config = dict(
    n_layer=8,
    d_model=224,
    n_head=4,
    n_kv_head=2,
    head_dim=64,
    d_mlp=576,
    vocab_size=8192,
    activation='swiglu',
    norm='layernorm',
    norm_place='pre',
    norm_eps=1e-05,
    positions='rope',
    rope_base=10000.0,
    rope_fraction=1.0,
    qk_norm=False,
    attn_scale=0.125,
    bias='qkv',
    tie_embeddings=False,
    parallel_block=False,
    init='uniform',
    init_std_qkv=0.0398,
    init_std_o=0.0,
    init_std_up=0.0398,
    init_std_down=0.0,
    optimizer='soap_variant',
    lr=0.00681,
    lr_mult_up=1.27,
    beta1=0.95,
    beta2=0.95,
    lr_head=0.00941,
    warmup_steps=200,
    schedule='wsd',
    decay_fraction=0.78,
    decay_shape='linear',
    final_lr_fraction=0.05,
    batch_tokens=65536,
    seq_len=512,
    doc_mask=True,
    z_loss=1e-05,
    train_tokens=267800000,
    steps=4087,
    dataset='wikipedia_en',
)
Each number is 500 + 50 x the weight over its row's rms, rounded and kept within 0 to 999. Layers, rows and columns count from 0. Numbers have three digits each. The size before them is the row's rms in percent of the matrix's.

# gate: layer 4 MLP gate, 576x224, rms 0.22, rows 242-281, columns 112-223
# up: layer 4 MLP up, 576x224, rms 0.224, rows 242-281, columns 112-223
# down: layer 4 MLP down (transposed), 576x224, rms 0.168, rows 242-281, columns 112-223
gate242 100:438472531511389448524499494530471517494568601508535512632472504540532513415582530484490545515514504490502479529544461461556455409496589486596576572485446427475505412545563473488580516383497532525529581504558539475558515519487568467500517550439512571570460513443469565411504399403503438574547486445428425478445457493516601542472482463526
up242 104:445524448440478396503549501520397492481564478577452505460563417521473525560579499483429518542553511507524452547555520415527520502530521416573511567474544427487573455518469532557502568496508465511501582406494590540548503593575488481529473501506548581598390468482519572487599461452406466565522501471475490460438491547480512537450465518506
down242 102:514444453477443492410504574562518515546504476510521497449578441502505539416559624487508564422512440529529514491551494431489476486518560496371502606448435642466501523491458628428513620535461481553412501443540425489482517490542432508505462576507579466489510457441490484476481554493519479534488534453547507445388471503471524487572537548469
gate243 107:556489559505507525565538493631400466537486502515565501477495357602609519554529517509442524553524578558405421495544569506584551530439470515400458561516568535478530525514525500469403539423495500539524571390608495415491485548568473476509470431425643486553514518503517496537501508539575509499520508548477484418536469485522562454484452509471
up243 105:538523573573529487431552466497463451537524503553426559493472481583627448492513514604451443443546516488514491542505565462522512551489548484521422528493592439469468540559556481478547463467575492545533585602486489474503572521539496506519406553497545504511476569448478545510496466570544553427475434482531530450530564509560534600541474510428
down243 102:426473465529516534635555439441472442513398548572426415589512527544491407403461552480513439528527449490453464510462477511525465520398439515640452482428457508507480535521460481496533528494522543474613427424495514571511446583523521486456490519533508441522569554541441483530513531520454509497482387402389513566446514478554562504443536501520
gate244 100:563400502450579489490438531476526474541534490506540534534494585423549450457525497448524520546483461458559500460481457462411492498561541529570551540481486567508551484451454511486496450509572446424556413479530488389519449425416516506503527498568461504508523456528458416414419533435561476394552574497437489462474465528530478502505521457427
up244 111:531485561499530468538462449448548468489490482470510493568571471469555463498521553433526520554497442391512510459457476495465533501477508433511529452580496504513560576393566472479578520544505461537489499471550439465415537506553460602511457498503532482510492503501481368533538484503545563420494508545475405502530469469583482622454464473451
down244 101:500499508551496518455569530457495500579410424479465539491502529527514503537521476444535543526467458542526508538470544571532430466484481478459508557506448671465387626588427392514447492472498468442488526469534488541552496544472574596498437513473468593492480468558535596498517498467526524557478439563467440501526583481481435511485438547429
gate245 112:575521470522497584480516405561676447486501422523479511596424493434480492520565587522498565549491494578579548464423581538530522460607468494521427527492620468548543453527595568482454487495432521632547506435561548468532549447514506465508482506533480566470447379525496522431492405467520471392521546574509476465494452514487445487539468555556
up245 105:467492504547465567506512397459491445425502493528515462524562492533595418497454595439545500504487463576359590616519474519568501535572629406534584483524509411487522518494615482492508438435471451455536525545498466521491488445498561517456594475542541603481466395525455481505589473525479576515489477550460475536530484513511437492544516330479
down245 106:548505529511484494476461448467451518417571559567484486449539509510514611534582454480469502507359473565556487446457476534498598492446494476456518531430540490507518501514399583522504547517484466440426494534542477587604424524470502523508537425565464541492511554503385492494600443470503614430427449502536462508453471521431476534556412448509
gate246 101:431534537455439388514561496516475460477450527388536457469472448512510453551613544445486469573461495506480485477359509417517460463424519487499589488517544480565556491521443508537438551526513520524481479488485509497467516503456426406483519461522421481424585476516540533401511584444449427506416406516483480569637562569487511511500507557507
up246 102:547456535504356507518453496495515522557600558484527515560469538461532540502518574455518459511531478521520594447461516515493428494517545544489569445497547562532499505476518499448563375501503548502492504499539451504483482517506579457369440541537554401468464508542507561503524519502557568474402538523523448465446416600546497479529537361502
down246 103:455583490526533386478489481493531441504424480419514501506461461552473470487616592512490559504528581486455475593398330508466420443499507521480569495511562503557532548430531521481591429526432459405542514509533499466466437477523554470426525465541515485459508554536463486356488511572418529482481458474560530515529460580456579583481512445476
gate247 101:562464562491576516512434510514514605448485616437559484469467541531535462447480544509527537528532558563491594574502331615394498593465587542538488467503554481570524399544580465515428510458522491498542496437520450510475451533468556475536435500507488488522497466439407464466481494466595455495499429472622500592499517482500509476509484651474
up247 103:530552396489411521498509462402522511473460505508506488496462563497504529595482520443507516504496591498448603528427486501450492536520564467462430470570492506527536449473604514498511580433504445633460544422477421536458498456493460583543409454591556455592457413476520558522460566545448480453509541502563465531446537436522573408422565528462
down247 100:466448454520410492533454512517492498515569495429442573486487490498498543612520477530496602491482487415500526596543469553487488512431581495354472567488580519494573513476463452569496510619521454509364473535472387508448529499457434551526469523500525538543492543467473445458492515550600537586486543488509500563488614490471519481426536521520
gate248 105:445583512505477533493432480526410422442545460458438577553467458499501420447415602462523452436522619445439545603514479548440426488523587407518452547503493578464497550536455526552552589480537449474494505483591469460501566528510588510435531473377556526452425503498554559574501470444512494473542445525537496551465471551533540477516558491462
up248 101:535463422539518597553478468468552534482529498562502552465566440494548446491455611482493516494458557460550503588477576438432568506563496507486584371475549591487552494474504520555561474546493485492403473558482489527445466563465380541566539479479494451449478442500419521426555475488469524537572466598455442485451435512571457497442496494506
down248 104:501522517568441425495439476443471535456459513519510485530532499477556546389443462503482539412463510519460514513437506532509476506510537537433579500482490603467454552517551567550484549511510588553420552504386479566401440389452439518384519600517383531468493552523512484508463550493511523577497518546468582486509500508481538575540480434517
gate249 102:457516549465501567508525510470537532489435513506447480522453452567481498667458477421562421593461594469579543526443536464507401524530416593515538528546490483491500431492475558624553577474528474444494590508473522463524486488449468516549449545458491445494507522571561528450511480463522520521445516484531557416479563498449483359539488455512
up249 098:566517563612532508493478558475511418515512539583474476494449426493530494508593534539480552442450506501451492456609503416449562432539438478537414508471597537546487521466590450522440585572427565519459506531579458513434518509561429491457459483501584486540511448449458525528402532471527400540513447544472461629517432520545513502630511466529
down249 097:507617515683525542450468424482573442467498518377469496548491495437497456566616510498520463518524487377464457473495504524523437498594539563562438565549541493439538504557437599492464528523391426559470529517502543500525503588534449519498553475447522538543566555508488523567462556547523535481453457476532499554579548477514533447444462479548
gate250 100:473506518442564483479572514472493474517510416452480401454494477478583522462557508497435537502478505543464480514408571522502528500459506430513455472542489402527532479538585439538479493548619484554508433497508535587402524543453410427440498663630530585545558428542467539526450503541558616554455583467466487551486459588451574422539489490530
up250 103:598486594505528603430509475492519450584469451574521500523376518574548507530495559538373478539507478538479482554510457414603444556530582508590532504588545423432521473499424451504476473552542566491401473469494518526496457452494455505509437470551562501443478438496493414480443478450457562501504546443521513487436453493442531464661523484475
down250 100:541453524546575500529501511576551506517487498459390546481454513511534471515470518492507514534463543457517435475514451449484510536409490498528483558486444532519409554521470487370520480406396468495490456547480487477539534533538529442424527521492484525486534521503511493470602509461479622386449445492578437518518512421579500588523532525421
gate251 103:455566461490569376521531563461484519584444523509425514573479422552509454513570459593486505559547487502517520531532499491518447513584468403526462494463427440579414484457449554453581578490475535494582507525587504535474510530514484514434474524456515501510544451489487530516481471483514452542491406455543574490442541440589489575495453541399
up251 099:488511473570529475455504510481472475551472533551514559640441475522536519562531529432493580522409573524533613521479502430474466538481491450515484517480420415537430588492521502516411480535458563477427481586599580544487442476474417421566456464445452507610529574481457548457474583532538476477489450515452556533385515473521573543478542641382
down251 097:529506486495566466494572564525535535515484517483515550541479522533489484454543521496427523547531529572538456524541473519466433534539524531552498426482468280491506491530494443398439450510435456539560474473537417535499573486541486586482554527485493510434533423430528459516566539493447401578523493491469593456537591590408469500537385502534
gate252 115:449514451518506544526529445544513529530536427466465505427469486534529526458428458463437580501519524544495435419496528567580490434517501517568433533381539463443577457415536450462510523548468440442571541533490452562444460508466535422546456482428509536500435510487480539541495494463525449462492575513516511542620450465572573584499444433510
up252 105:461488451521418532458589476492508481417473459497534500553458437457503480481527454498403434531487520498557595445564472489438515483395616476528494574500490402535513470478536488458455517557616524606507516426433523505516451550482567495570572479429531534484550549464593529487524527496534472522481504524456575455504508469507480563514495550541
down252 096:419567500474526479538490505527493540561473488497453515456491444514517546472433433479441581471484452445482441615471505539468563532511556563477468505473503193426500539499538501482498515462345481428451492502512490490502596551461519554442482412514539478426517527507426516539519506497480495494508582516539491435525413485485495565506519424473
gate253 111:503544490382498554510497457438537482563498392505466446491445485472537431460534432434527487471631456550477390515487483484449527481584482568525546434499439441452434491564473599480477511483475517522456445510534529525520483496454509563507535538531480503543475562411606488498456520501414496495539527452422468508572482494584532549530512504523
up253 106:486577476467494514543496500446595406595483490429521455539513530458439486455414494512495514587428596562454532472483563425458497558522534509567569587549467366489455525451470565502487490548428486498427551475462625582449554478482557521456483512498499599503463456487483563458488503503409495490546504575446540683556559502564502466458458507502
down253 108:495497553398496486535510440579584566473591588417526584575527544486479390462499506587482466465451567444448491493503515538460464450470466568543532509526462545447516492457483500463458549568461488458514518483521558538512522561417456563544548500542471493447498519474431529410535546568475487490456546614507535540510503444514494559532473452474
gate254 105:507504556487514569458502480575436522484597420543533524545508438468442486433522566486487544462460511528445458476481509582414580447493519531424465449508351519482480475551473472506421471553579443492485453478485488491449515485537448494443420481527503509479524406605557474586599542459474436412578404379463451428363450462494464440549514516416
up254 100:472483661549590476445494503451542546467521431432543428558428499573549453488493530438506536448473546585435466372515490413408545528408446445503436480481476554520464488552533478493537509498503569487415555473454454507474509562470496650617503490510407543534424444410504500464551506491655607486537528492474519545505491466505548545534502491480
down254 101:482479534416542438527544536411504510543555483520470591508472514476544426546412446526540470433466403469574557530447426483441453590568472454540523447474484617558559487554572539437477586523561550494489566517472417529481485430421554514429552600553501474565409471463498558495520513489516460461479484474503487578422497529524484514562457478466
gate255 094:435485457489381497534520502489466536521559503430438517528493393523485581497405491439483560427557486488437522500510480501626505516453500519457554490468480551463480502489575551469511456405569525544483446535502503594489542505487492377502559471505452495478495401503511471523511440480504410429496468505455648524541553399410437429472517435488
up255 098:593433434518547480465471486484493485535404544471502476493549578475473499456569506563521460501464523474543400544477577602426442482526525564564530526477437526525508527493444452568486598551542511566536533531466513507498471570456450598498477456502464577526543575455424440485497448562590552474501503460480409512576494526476529526458455420563
down255 097:545498458478521446521469521496609438490491588486638510449458533464529487519491536428596517495418477464552567490563543567422527499428537475477499516520468531449544528543482484535552477435542564566500551471497568505550525448471531508567516454427454616551462547462478564593399508505523414546552486466494533501505457433453498483608481525572
gate256 094:519564555480515468549441358480478589502521537534553454512514519531425482487506548493438532501527517440498563597442480460397544536444563501477455572515508508567632519471501546481505486488557519459557468456510575495537497542567510471513431495431635477583466474507457449519505447444482470465494445527400515514570597446578432470544513433463
up256 094:536492454568507528550484453552487421521539560595560626485463501470584503509432514461521455414510498548483460617413473570432531518507511499530548575473534485487507587534464451509430464457512491471402471563513438514617420547440524553490611510520483497477486519504491563523475516530421463553467512545526477421452520487427503509493471566527
down256 102:501400649429539564522427433491470564492510461562522549461522534466564408446475502514503544527488558532528412569497536433552518578553464547536543469584517373534478555473455522466529513542554579497465496512535520500524554467472538496556583466519583474494436484430449564545398457464455519578505514483451483447523490586417503499524493419600
gate257 107:545480532478432514453465514462562575499492461566494499505494512432576545503410464514532539574408502547447528482625441503494514484533538532536490481435511513528453540499434591495513483484431487452526459479450518498486498604463503418473525441569464572536435544535493483520568367464405461473470436422555433456498501512406422595540456453451
up257 101:532479534446642433547502508484501467478455561552499509500527450453588520440487550508603484342519442481494470432471494501488559392557456416476531397508583527473426485486494519400514559547520497439484589603575486467532458425399548547525527511523419551562514467474510578445526456486516423462596446548474515438453514620469445529470460506463
down257 104:578495415505481561516558554484581487433369462545437416459472519578517399458486447523496528624468503496472439468503480533515576510575461537532500570531532403502473575520476468484518535552500545568496489543481569513496496594490517525419491554539515424497496510492416478443498330486533544469547490447504436649467486610439434465433579502475
gate258 096:485408515524487529543555530521505548490463433490453544448522510450553543533503474582499517442491524585465408562519425520465518464488594515472584525512526430480507537556469485514471519462550537488550518588488528448444569572535503527533541517494531569505447447469514552530463435439504519397491378521499534434476402506588514431481502515568
up258 092:466351625578487497602475546503479541450490473522509508413460529491497442568433529532489511508563522535521457547510455519470445417459551479487467499525440511469533580517469570522545424522534496446535527548570541454456473547418577511502471485598601483558467577609500466514413535510444444448489434452522515442501538513444395544451379502520
down258 096:491457478599517570479472498573582579435548468566446532496444440520491462491529383437435430517546454477512527518495447494492530611465585516463531490556456502445537492597468498568535453548479516529398421432478524539435550489513418523500498565505515551457466472477489563524450488360497442583462570490524553510457469542574427436484457494515
gate259 110:548493542462468476581461553628533577493423498525482498579545426545497597577510485363474448576438398506554476383574509412468518462549507493565431501531509473437542484493445499484520465460472563500571531477538540472525601545522524547543524500474403434452514502554471523433483511469485470507546460415491437479529403530506594522547518510533
up259 109:429517463482496525509447547362492489504485570457505436415547561571558401491582608506533505396494417531521514580532520584501550540499467487467512471503560522516546493495383580530521516470528572521522519423487559471453501511380465546663535434504545532559473546513480547565446423436474376472567554475549555514480383539468468430477460514564
down259 111:442550459543487503494471476416536573467565470484563515431563526476439474493492587473600494454500537521530490641488434555517513621483505536424490533532563544481488516483487653534561541491540449534467556416473614519497447524549509522530594480470553461493586486483470541481464436419438504476575584517578494503409524417542461439443604486437
gate260 089:477578501482492464511532491399451433555518540442550457526545567388592475467537552526528549485434549472450534524535557550552407578452446518481547525483472434520477467424494422444477461559546470523503452489470526523427501534573479469439510560519402592421479490521576515525524420540437358452452487590512546510603498448504459532475508522463
up260 093:423490545441544558451538494516490513448484518488505443378443443550472479520552395497422486612404463508566481485462527504583438506538508510434490508466565518543576466590511619530546451539561430532403489554584461463478561488557540536465515480456526387477450533571524471504438513469413523480466517519553478471462483514461529450469477448487
down260 089:545440448549496481496505413465524505486513583506555523419499559489435541534489486348482502460575532522538519483531540555468466494458632493396449479592471527397546568479473498525500570568602563572499529476474502465550542541450484498487557477485504539620450467529493538492457459528454547524525354486433575593511573488549440507567444454562
gate261 098:498433467535459470474527443448502543561622431485471438520462537573479561490443456527543430593433486478640462534519588441515507464530519496567553485448419428513555433607397545483545442454396561513465655409449388621473556462497490486428534582487464553471498460465484533436504517483472521519513471451543500475508482516464529493417496501509
up261 104:442468451486542547496492540495481431527459452468528515444578479553478418588498438452447470456517508459476567486522519502533490548516448605573460500517465515523430477450504446543489513599513425520582444570496533415574451514513540431582489478529573517494526490511430602504530523454474488462582572563525446555484507433513453485483520477436
down261 101:500498439488573388479536469420455387531453470512468404525473478458415496569624488465560511550478476502449409515483526462467550440456493504485498449510499502450482578490421482578570443529491500487464410574504660486543556487414545486508464461440554480477460539613553584573481455497509456530507394504531499571447525537536573582481462505459
gate262 090:524524540487489503531384459456469557454533515489483670475571453477423524456500488543491536485593517537467531505473453508506488476497474465409538430516401493480544634403442591574407467514492524419528449501545579536424500468501563584481573515465478417509444510486539456523484451525449593468382420478468469460525434486508524537508452480417
up262 100:518534495503391417504471443441524517516615470597493504439471583486474465576479464482486415518518432426512444534584534518515413483510468526467508426476476408458502474511420459394574550570546534550503458563482479554573484534541521565534553494533379585585468539571521473570550547428478463534479421523560442506537565483468486593487437541498
down262 097:509507494457597605513542459542563428471492529596462495520493465384397471474514452557444488454475462493467565396499482517557524505432488537468464479440522319527570582545490482528462482538461405489480570525601606541469578416521440469528538485472453390479491551488558468501500537468542494446542455464434521444470446538550441437510486540501
gate263 096:458551541473463484510577479449557484434537450614540445479537453425471480517431614512394496435547430552587486551474589390578496524546476607641404527492511528460522481451522513487495468499455524525454457535539407486518579514435487474598479518545496471545541447427566477448565502526571516505498531506504563508519480475561482581533630397554
up263 099:448477530522516574495537543426440491611496440505485558474464562545461504533449359507493501481535618430418491545509475588506603467540549478556396521478407377422553470536563497543466520513472614517485586578461493577506547509534465547532578556540521461463536472517406530461509511554495562471564535506460555486442399466604451468528522499538
down263 097:458474548575400537487554469489557451475560481557581505455394471528554425444432500498535472522549505514527447583504523584488477403423535502632474468478461418471500498442555427503569439476403500425467381481464440530589451598540494491460574401529515511586500491479635477469552540516437505460519601539547524536530525560594448491541464477516
gate264 097:585500563462474550413537517497535539500510464418477529430494525499572433506481490387551494505459457430413498494446461450535573467502584401485509480482485477382492447489496449570513438565481510483492530414483534487506437590420475494460478537465627490583563468427540465555470462382544579513462546502571501523507531479477538554478486538458
up264 102:532517497518493489472528512474494484422535481547547477487538508512504505485501395554619481468576517574602558441637541460532572476438469472445431476507464463481595470465567471449518566461530575477482570536493449518486489533484574493587487577497592415444468536575502476516549465517477396514534429491474500517532540622533458468568557555524
down264 100:531463571451504443532451483515492451587526513534553541468484525478581457471538441439487512428446502540523577542522444473505590554472497549482426546596552475489445442478464500439508523504505545479497499424532408564487471535456564432461490562523645530569499533499527529473506496562550400552454435486582424469568437483363559444481488503521
gate265 109:453574457402457428479535373542461553443487550393522457459529434541520583381406470549454410530514428535483481492463512506478470516480495571544443567491507563455563518411480553483520613514564412511455515441537493477569368461499502526494457471501532556488434472464564476537510494460492480582458473539474450499420556488409484436599461449490
up265 106:563570478415412458435474507549540426520518416454459469451536521514553499460502493564453500394514465620616533563579515476513541459538503552497428522464536466498476561539564512504487461599461572449434507519506596448546492499547454569546464475554535488533542555483519495458503538478577524527413490512516459444394545482510703558565504524463
down265 097:415621482566484492535446504535516466426420503506617490493506468592541560467479488590451494452522545508541525536509484445419581512586521605503420520495483491509472473530529528506549501535512566472438518550569415444473433553448471461501464487526565492510577498547516483424522443579462441507495521432495533481497420508606589508500468593490
gate266 109:525454558532492576520483454503536547532438463481590475437435418478497508513496477529543477557454586574545447528490463527484526513544484519508455579411491460494442546488510462502543476532498480376452531549470580409527482495605500432538510529565511547466604510475468454443497496469605512430549390442537555434460417503383414465529462460550
up266 098:539624487402582480606461524540423566478582455492550476398552479476496559561516437464443552504508530442541509478501468405499511468527458537516436467533504547391539486501441586445483413449503426486580471449430473477481496427582444509457494458473588497462414586550527492462463567412470521552512609565555533571478533424472523442513503563534
down266 103:535502545541528528597449546476485487486546564475488493507383459542503478452519492471536456570581478491456439542522478455430504531523419493495521408535431507508500547477493451597515540544488571540443539456477406568382546493448548540415552559540588447416451479488532479609469525538481520544492459560540485540565533528581529501443472660480
gate267 095:513494479483439531489430387589489559479468540623527505474496584532493509437343486578513487581465522567507556502490471487415440483527531565495560562527450494439505514490555522471534504551428548451496509504355493539562548515470510473505536499542505527528475544438505459420476530501551421537559507523534484565519455500456471462512532465534
up267 093:459507492419465464591547474468550467504508453516531604508508544539506426488552503547601518410564491504464545485630439508501436417499506565521523488444478467597493560448502469447427531408546588405521437485490475537411443596500523510491528458540600476543552486452507543497409507533508576484496516492511525511479493483417604518526503544555
down267 096:538507505492518529441457463597614387475527455455476502537497498480483576575482488495531545554539437492564575507490604464510457563509523509567517486545488380473493506490572505484467475460441493394534522520476414463429479541523483513463493536502470505476518533567412561398490460488498442483362506502524474496695505499585579478453485509574
gate268 100:454498516477498423421561517535539532493492515442503499582479413530427398393507466523444542543506444447490455454570521483588495499509507475551504484520469518585441523585460473530466529454481489437469511495507468527467479436475415456460401563601546407521503496496411464448492506602495525419629602533587456432430503577456485548409564532529
up268 100:443536510535471582410502545432509487432549514570536599490481451505449464515532525466522489493589526547446445462540568472512448483520531561484520438512423437508465591494588476532455511435502477515562509517491500497488512467515517554571447528578519516685591530495432441529486491515519526473524621538524386528501451435424536554501488520576
down268 097:495534387500549519438554481409470440518372529505467516494461425531414390383513528457506549483520528535510448427422542471532484542544489516513442508501479528475423432458577513472460496506524396503497432458433464478481515519493487531512528510553527468494526512501471499551510523525511543420532515501522479453482488580460469508460412475448
gate269 106:455507592576550443490487534516597527475513456404424534545522552538507622505460507502458492490476553464436497555509546536562428528535531599561490560455439450503507475482577447414452523553461474470555506515568557461468477559546542471436566460555508553525529507518513473658465415445543498509510448448484442570468498461579588583511581471541
up269 095:499463487514517403445480553496490522531505535491521537448534552517472523396489506600469486530445504507397499460574462478529499512486371510622500522442485524539496505491541444487496490562414552537468446526494455560469488511614584556520520499463513551597503466515639469548569487365510430534528543520487516500504523482467534528522409549490
down269 095:382542525421428464505550488480556487404511487517495477456538485449460445469549467476446553474553580576499468491497441610518484464500512535451559447451418735430537502531533499614522472534545570550462484420506457528500484423430465624529489524517567513464422497458489463471474529598603538432534507447437450544499432496521581462516441499501
gate270 098:561547449519466517479461381598606622538517458472473552392512530440531483543561570473448540395481482517450570527538524568476394615531523538463584572497524553548558393486461441551519482498481547545465492486521417506522485493503534497487590499569474482574497542495490459497505458519399475454468496515548517560564507520541455540453448472541
up270 100:545563546475454494508451560495471506483614514441576560533432511495442509501463516470533504562494546529567467490545563602467519528435483487450470502558542536540576555556501556558512413421489499558585612521472500533503427562476487478497492548486451511410535563519436532535440430473456447482513451454546511502446531474515491498561495526511
down270 102:515436506416565499436424512509521441447587464524564562492466559461461459455526518515540493530509488509513496515545483539465542464519511470487512515493521331484561489516555464567571476484456542488567571486455507413505519441440522586484501552470566504398481574524530482525511523540454448492458550502571449462490503449480396518520489520442
gate271 099:458430522466456481477494478525507514415511549554558577492441497449506481485611535470435624516484510473366432506474519541470451531542477461460575522510530431450513405461525530449546484497447404574515417460559577629574498423446453433468448484532460414514510486411514486427561454530458582567484569497509532513467531479539555471456393553502
up271 096:432469526517509446504519521521470431495528408509559566535472454445499504573440479529501421592563513475628527556508465420497565529460508519466532553589513560525524535508512483464457497458554552498557418469534501418441516521495530386517491513509517554517522551505471469458511588519487485416514576486529441542437578488533536443403586517488
down271 102:447509505488494484540505488594509505465525528501471510488411481528462526491425585523521400444563557529506436470601498447442495508497394576484485451594438400591495484527511508526469590461486465507399433532469520424507443472498502393511453488455472559590533527517510442574559525426485469454544512465496433518385564502535492453453453507515
gate272 096:540515516476472513464528571583475486402540467501537446439518483551563518540482511472569487447560450499577459581473480547603534591457538480530460511425508465458491526431565474503481483479516437624468451470546582433553552404507385566431498490490397445476464445576523442565511529443453500550506466501518528465551480566480602539527499433588
up272 096:552431490485437532558392586521532525482544462445479551575579496551607532468475497542445514471521541483509535474521526584519471488539456469528549510579506517486457499378527403485567526510533541519536377461583465566490508539442487537541439430493451589411480522577532546496502455490506508486416477456548489540471416469573557479524419535584
down272 100:429528488469439587537440532480522446529501445461588572538402421519510458461485507527457525546597481456536467485523497527647482487451405500482584531441398562470576492534495476533492542421461494483479470524552552453478585476457449497473520472483520514501558497507571601479530460492443567425535523626534550536511440448497502416499524536489
gate273 089:475475512524547589515587548454473504414520460439481451538535480461485517525494451473436480532407529612495470493471541431505530572481607498471491427549554418495541534529574584589527459529460530438547590450512438485562501469480475440473505508463494562475424498564439590514474538613457423545496517504413578628502479450505565501385574473502
up273 094:477452467528469569479452450483516411504530563448519443479637512435485570568460402392497484456485518399428524582494422602495390573510513611412478479472461471521481491492491404545413536572509509514460451492598567483537565517500458455470521474487565473518478491487584532557517552507406584382488498531534456395486461562475497568436567454454
down273 085:659420434543578456569481537473532486555517561601563636454565406457513487588510500466455464564609463462544519429523521535520510437460546439469464471538451456579542548510582435559519540491600550461524489567529454500539469462559435498491511486504519528489525580532440524593503573484529519484398456507543484519501463497567461484496494557488
gate274 102:565550589447448462521422451541481488392483517508509559506634498476491495492473501479484532469479505512473537558558501474517478529550463516488564564462427468459559530491439650405437460499480519424508492475567426493540541422548374427531456499478537457521546543450446370452474540445430537445429638547488473516497517504514584573484587485496
up274 102:486537485507497445465380402444505464488479518468586492553520459475419519540474490562447522464497428363368484572518449428551454498545548489533416508513534498492427536480522480567518508553491535580423437513582591451550530483533480415443433533553522417474468488467454467477426552547512582407457536458542473507442457526483530559539560547423
down274 104:439603466490534364473578487503502465622504494544604504525449498514533450528461477468568512591450506450520465535488479429532527518516494490438541568481462530424491524482511456560498526509483451407424493535501574444458459538574467417517519483610532543573383511552663514385457516539467525475559512543516536501428459486505459519543484498522
gate275 102:440510509437526462577504451443485481467482471449530529421499486532592521519554472509495456539508462572432478495445475564513546517477526520562522515494527418560476486479475439451409510498549492494560485525504441472517536477489518510561553473550499572506456515572463531384546598535476413527489440510473540481468412484459410576509427498518
up275 102:407569521441555439492493410433519520503421542454529519454463512470459516546605441460450553513594448454456443521535524516453485508504516467541531548599427509500549503555525510511501429488426519395504406521487434590499585476498615588477554542443615550540487512569521627550498470498433532562421520412549528512532461618556481545541534515483
down275 103:514518504523484543522540438529505450550404507431584457500475486472470460551443471427520511526454481492445494516513557500485517497440490458541485514439410398565451518461510545555539507490550597533516524474529461537442552491495517478506412496452527475464468455646538498500426558520521542364456602497481577434551422498583503506556540497470
gate276 102:505545536485489559567560494458563508453543542482530486526533510471516572603462489560557504522466509495484390538590626414521456547469510487483421496521505502517493448453428469526580515402436519425480461497439566547503532520497498454558386505507401543539472426457631459486580436522576524456515537530513472451552543458437444530429502533456
up276 094:501512441566421494463464421490512453463536420515530499498417506517484559443479491494493463462426560539500458531488495538490575516491502533462575450492515511464569550459460612474490484542486538499424524437528598433496458449451376501434519424543440519375445451390489542497436567419499524544459530507390537516461467524537520525497530492498
down276 099:457561437553461453570503430579492398501380530450580515445523487437518474506410441459472513463534531445438473456487439539512484572439504385459439379448449552532547508497453441423502520484453540420653551547421535477453452558540519446504456495480537605536474474562539460564490579457499495505550475498558487454507520541461528486452450477431
gate277 099:504469462536542403461472537557517492425537444540583493485532426521446601434469564447486497482465453527426431501491475502534512559442505569450568521549508552468591501535479498533443394467406503482532485483461447416489568529421576527565521559548544469494465499557534525459534480517510569479488526493446546461505486574588449467494548554446
up277 100:474445411568473536505525463513569448441468424440465537578523522515444473559537494516430499468534531546551548476505553529594493524522465508461525458511389495543553474555490486550555534574555595426578494591541545494474581514404542514520492628561514510441506546508440471537502397460545504451424475514503559519358473571590518501475511438475
down277 095:341565542486536468620477435570526575540559444497498552516526527556591581478523444532546591530513468542393485578519440460540482523526569450570495466413532498458509377515461540468492477516562467447452547552540573584559437455476424463424475408487477476563520487521407363491494451515590429459461540490516598543457462364491470555476521518536
gate278 099:486528525570554525467446502487493473487550460465461514487521589499546481507482528582414521519578416552473423527447457354498484566582526486416480419495509450547565532485549513481417489509517410588472417525516549458567475632550583561461490552553530571485591582426534475507523433456486500484507514519516471490487536424497517446478451502571
up278 102:534573523582563510543507456461504452518446442508554463527470494548434571533535551449486553458532394513502506427498417614506494557592434537454510497496430402509551536531428422502502546557584360597490569585500485521530453553537483548532456462448595450616486485467477544424468474598541460485563573532457460450540483395529485482576490443449
down278 092:502503518462509571505454418469540508520498517445489599554521490492618417552554529501556478498496437576541579479499480486496485529538629641546485442523541497559444541501521474437451543497546457402511391457576612504461540470500540595509480550502470568462503545553464559487534467466505491416499491458574502506554575463460492495495521563586
gate279 097:449522467460542481508486500418427533462488531538533467454486472519466468364519533588466493555537438488536407513444488501449407490460540559524406519466494564496507512492472547505509507538521485460572585474435508447477453491457525509479515544556529441562436391462588575518548534454472512630490486515450481512458427442462492461494505440616
up279 098:556494445521597527491469471508504451514493477476451516461459535609544497555600415510457460456485545480420574457461580443548600442448500418429504520443467428503547445483553446511420563540506458511455568516558530495494591500557585419482514500530474538485487530467480477510543438565442548456489474494580515531516480471525471583557471456569
down279 093:427473569515517461502494561544546551459521524528586536396539495546516477438501455477481521480420597501600528482631517529490441549434507454492395385551416489569455473521549505495530463453495513555549556487541536465525598533504509489471490423509490565481502528418454503513523442491647491492524440384432569572553566506503516549544477520515
gate280 104:523494521490507580581517551466467458451434510550429596430484482554525540455446538352480495494527577495497450540527474502458570441521501483487429529586454540465563503509436469522512469448545510507552473365535443568521474547466432539429468492530542552402439473439485577604483519496570489481444459471453486485503517534483376422572440481552
up280 104:486479517490542403487491584507465516488455477463433407470486511506511451535630498480522384523475622469550468515391542500378430581526573456529484509534558469498499576505495552520496602396566495452463488510475512500496461543527491462486477462470548475489496518479545435461447412523516597533518504485503486465494553438614478434559393588541
down280 102:601487478534555521473451485472527488461610489446449449508524468462478502458547443512485453471476505516436473476539637412515430411609586593581539437454566510546476472433499628478516507453517457527528465520512486572438564498581459514544551533505413407550489494471506490443527529480563556505464594504575492528585471436498509491458453482467
gate281 096:427508527423492457519492388533456551436505455585467484426537523510495446535438472487526523472418461459498485583529425459518530477444503515550532446482418477577408521499446500462485512424537443562516522407509544539456484552525506502549546496536433467455538555443406461437505499549558497476502469513487418505501545418557578447485503552465
up281 097:532405484408524432582500465491484444530502433485434548424504502514458569495582519514495595560511511464518451544541444511425582448515557415501492570568410486453536430518606561465511515612527509499494538594493451406548559476540378489402444475456485515460480604458555490570503526533572446580493508464470521535494527476461481473508589528446
down281 092:484496531483487511489538432537518351476465451547586530451484460488556554501563498522453585579422485544547531536535434478472440489492430481509496547462404539459520496537513562519473599510617478433451518590426521455496509427489463556493492508509651525533516545513482515468499449463548435449526495434538551485461548399552467593500499560459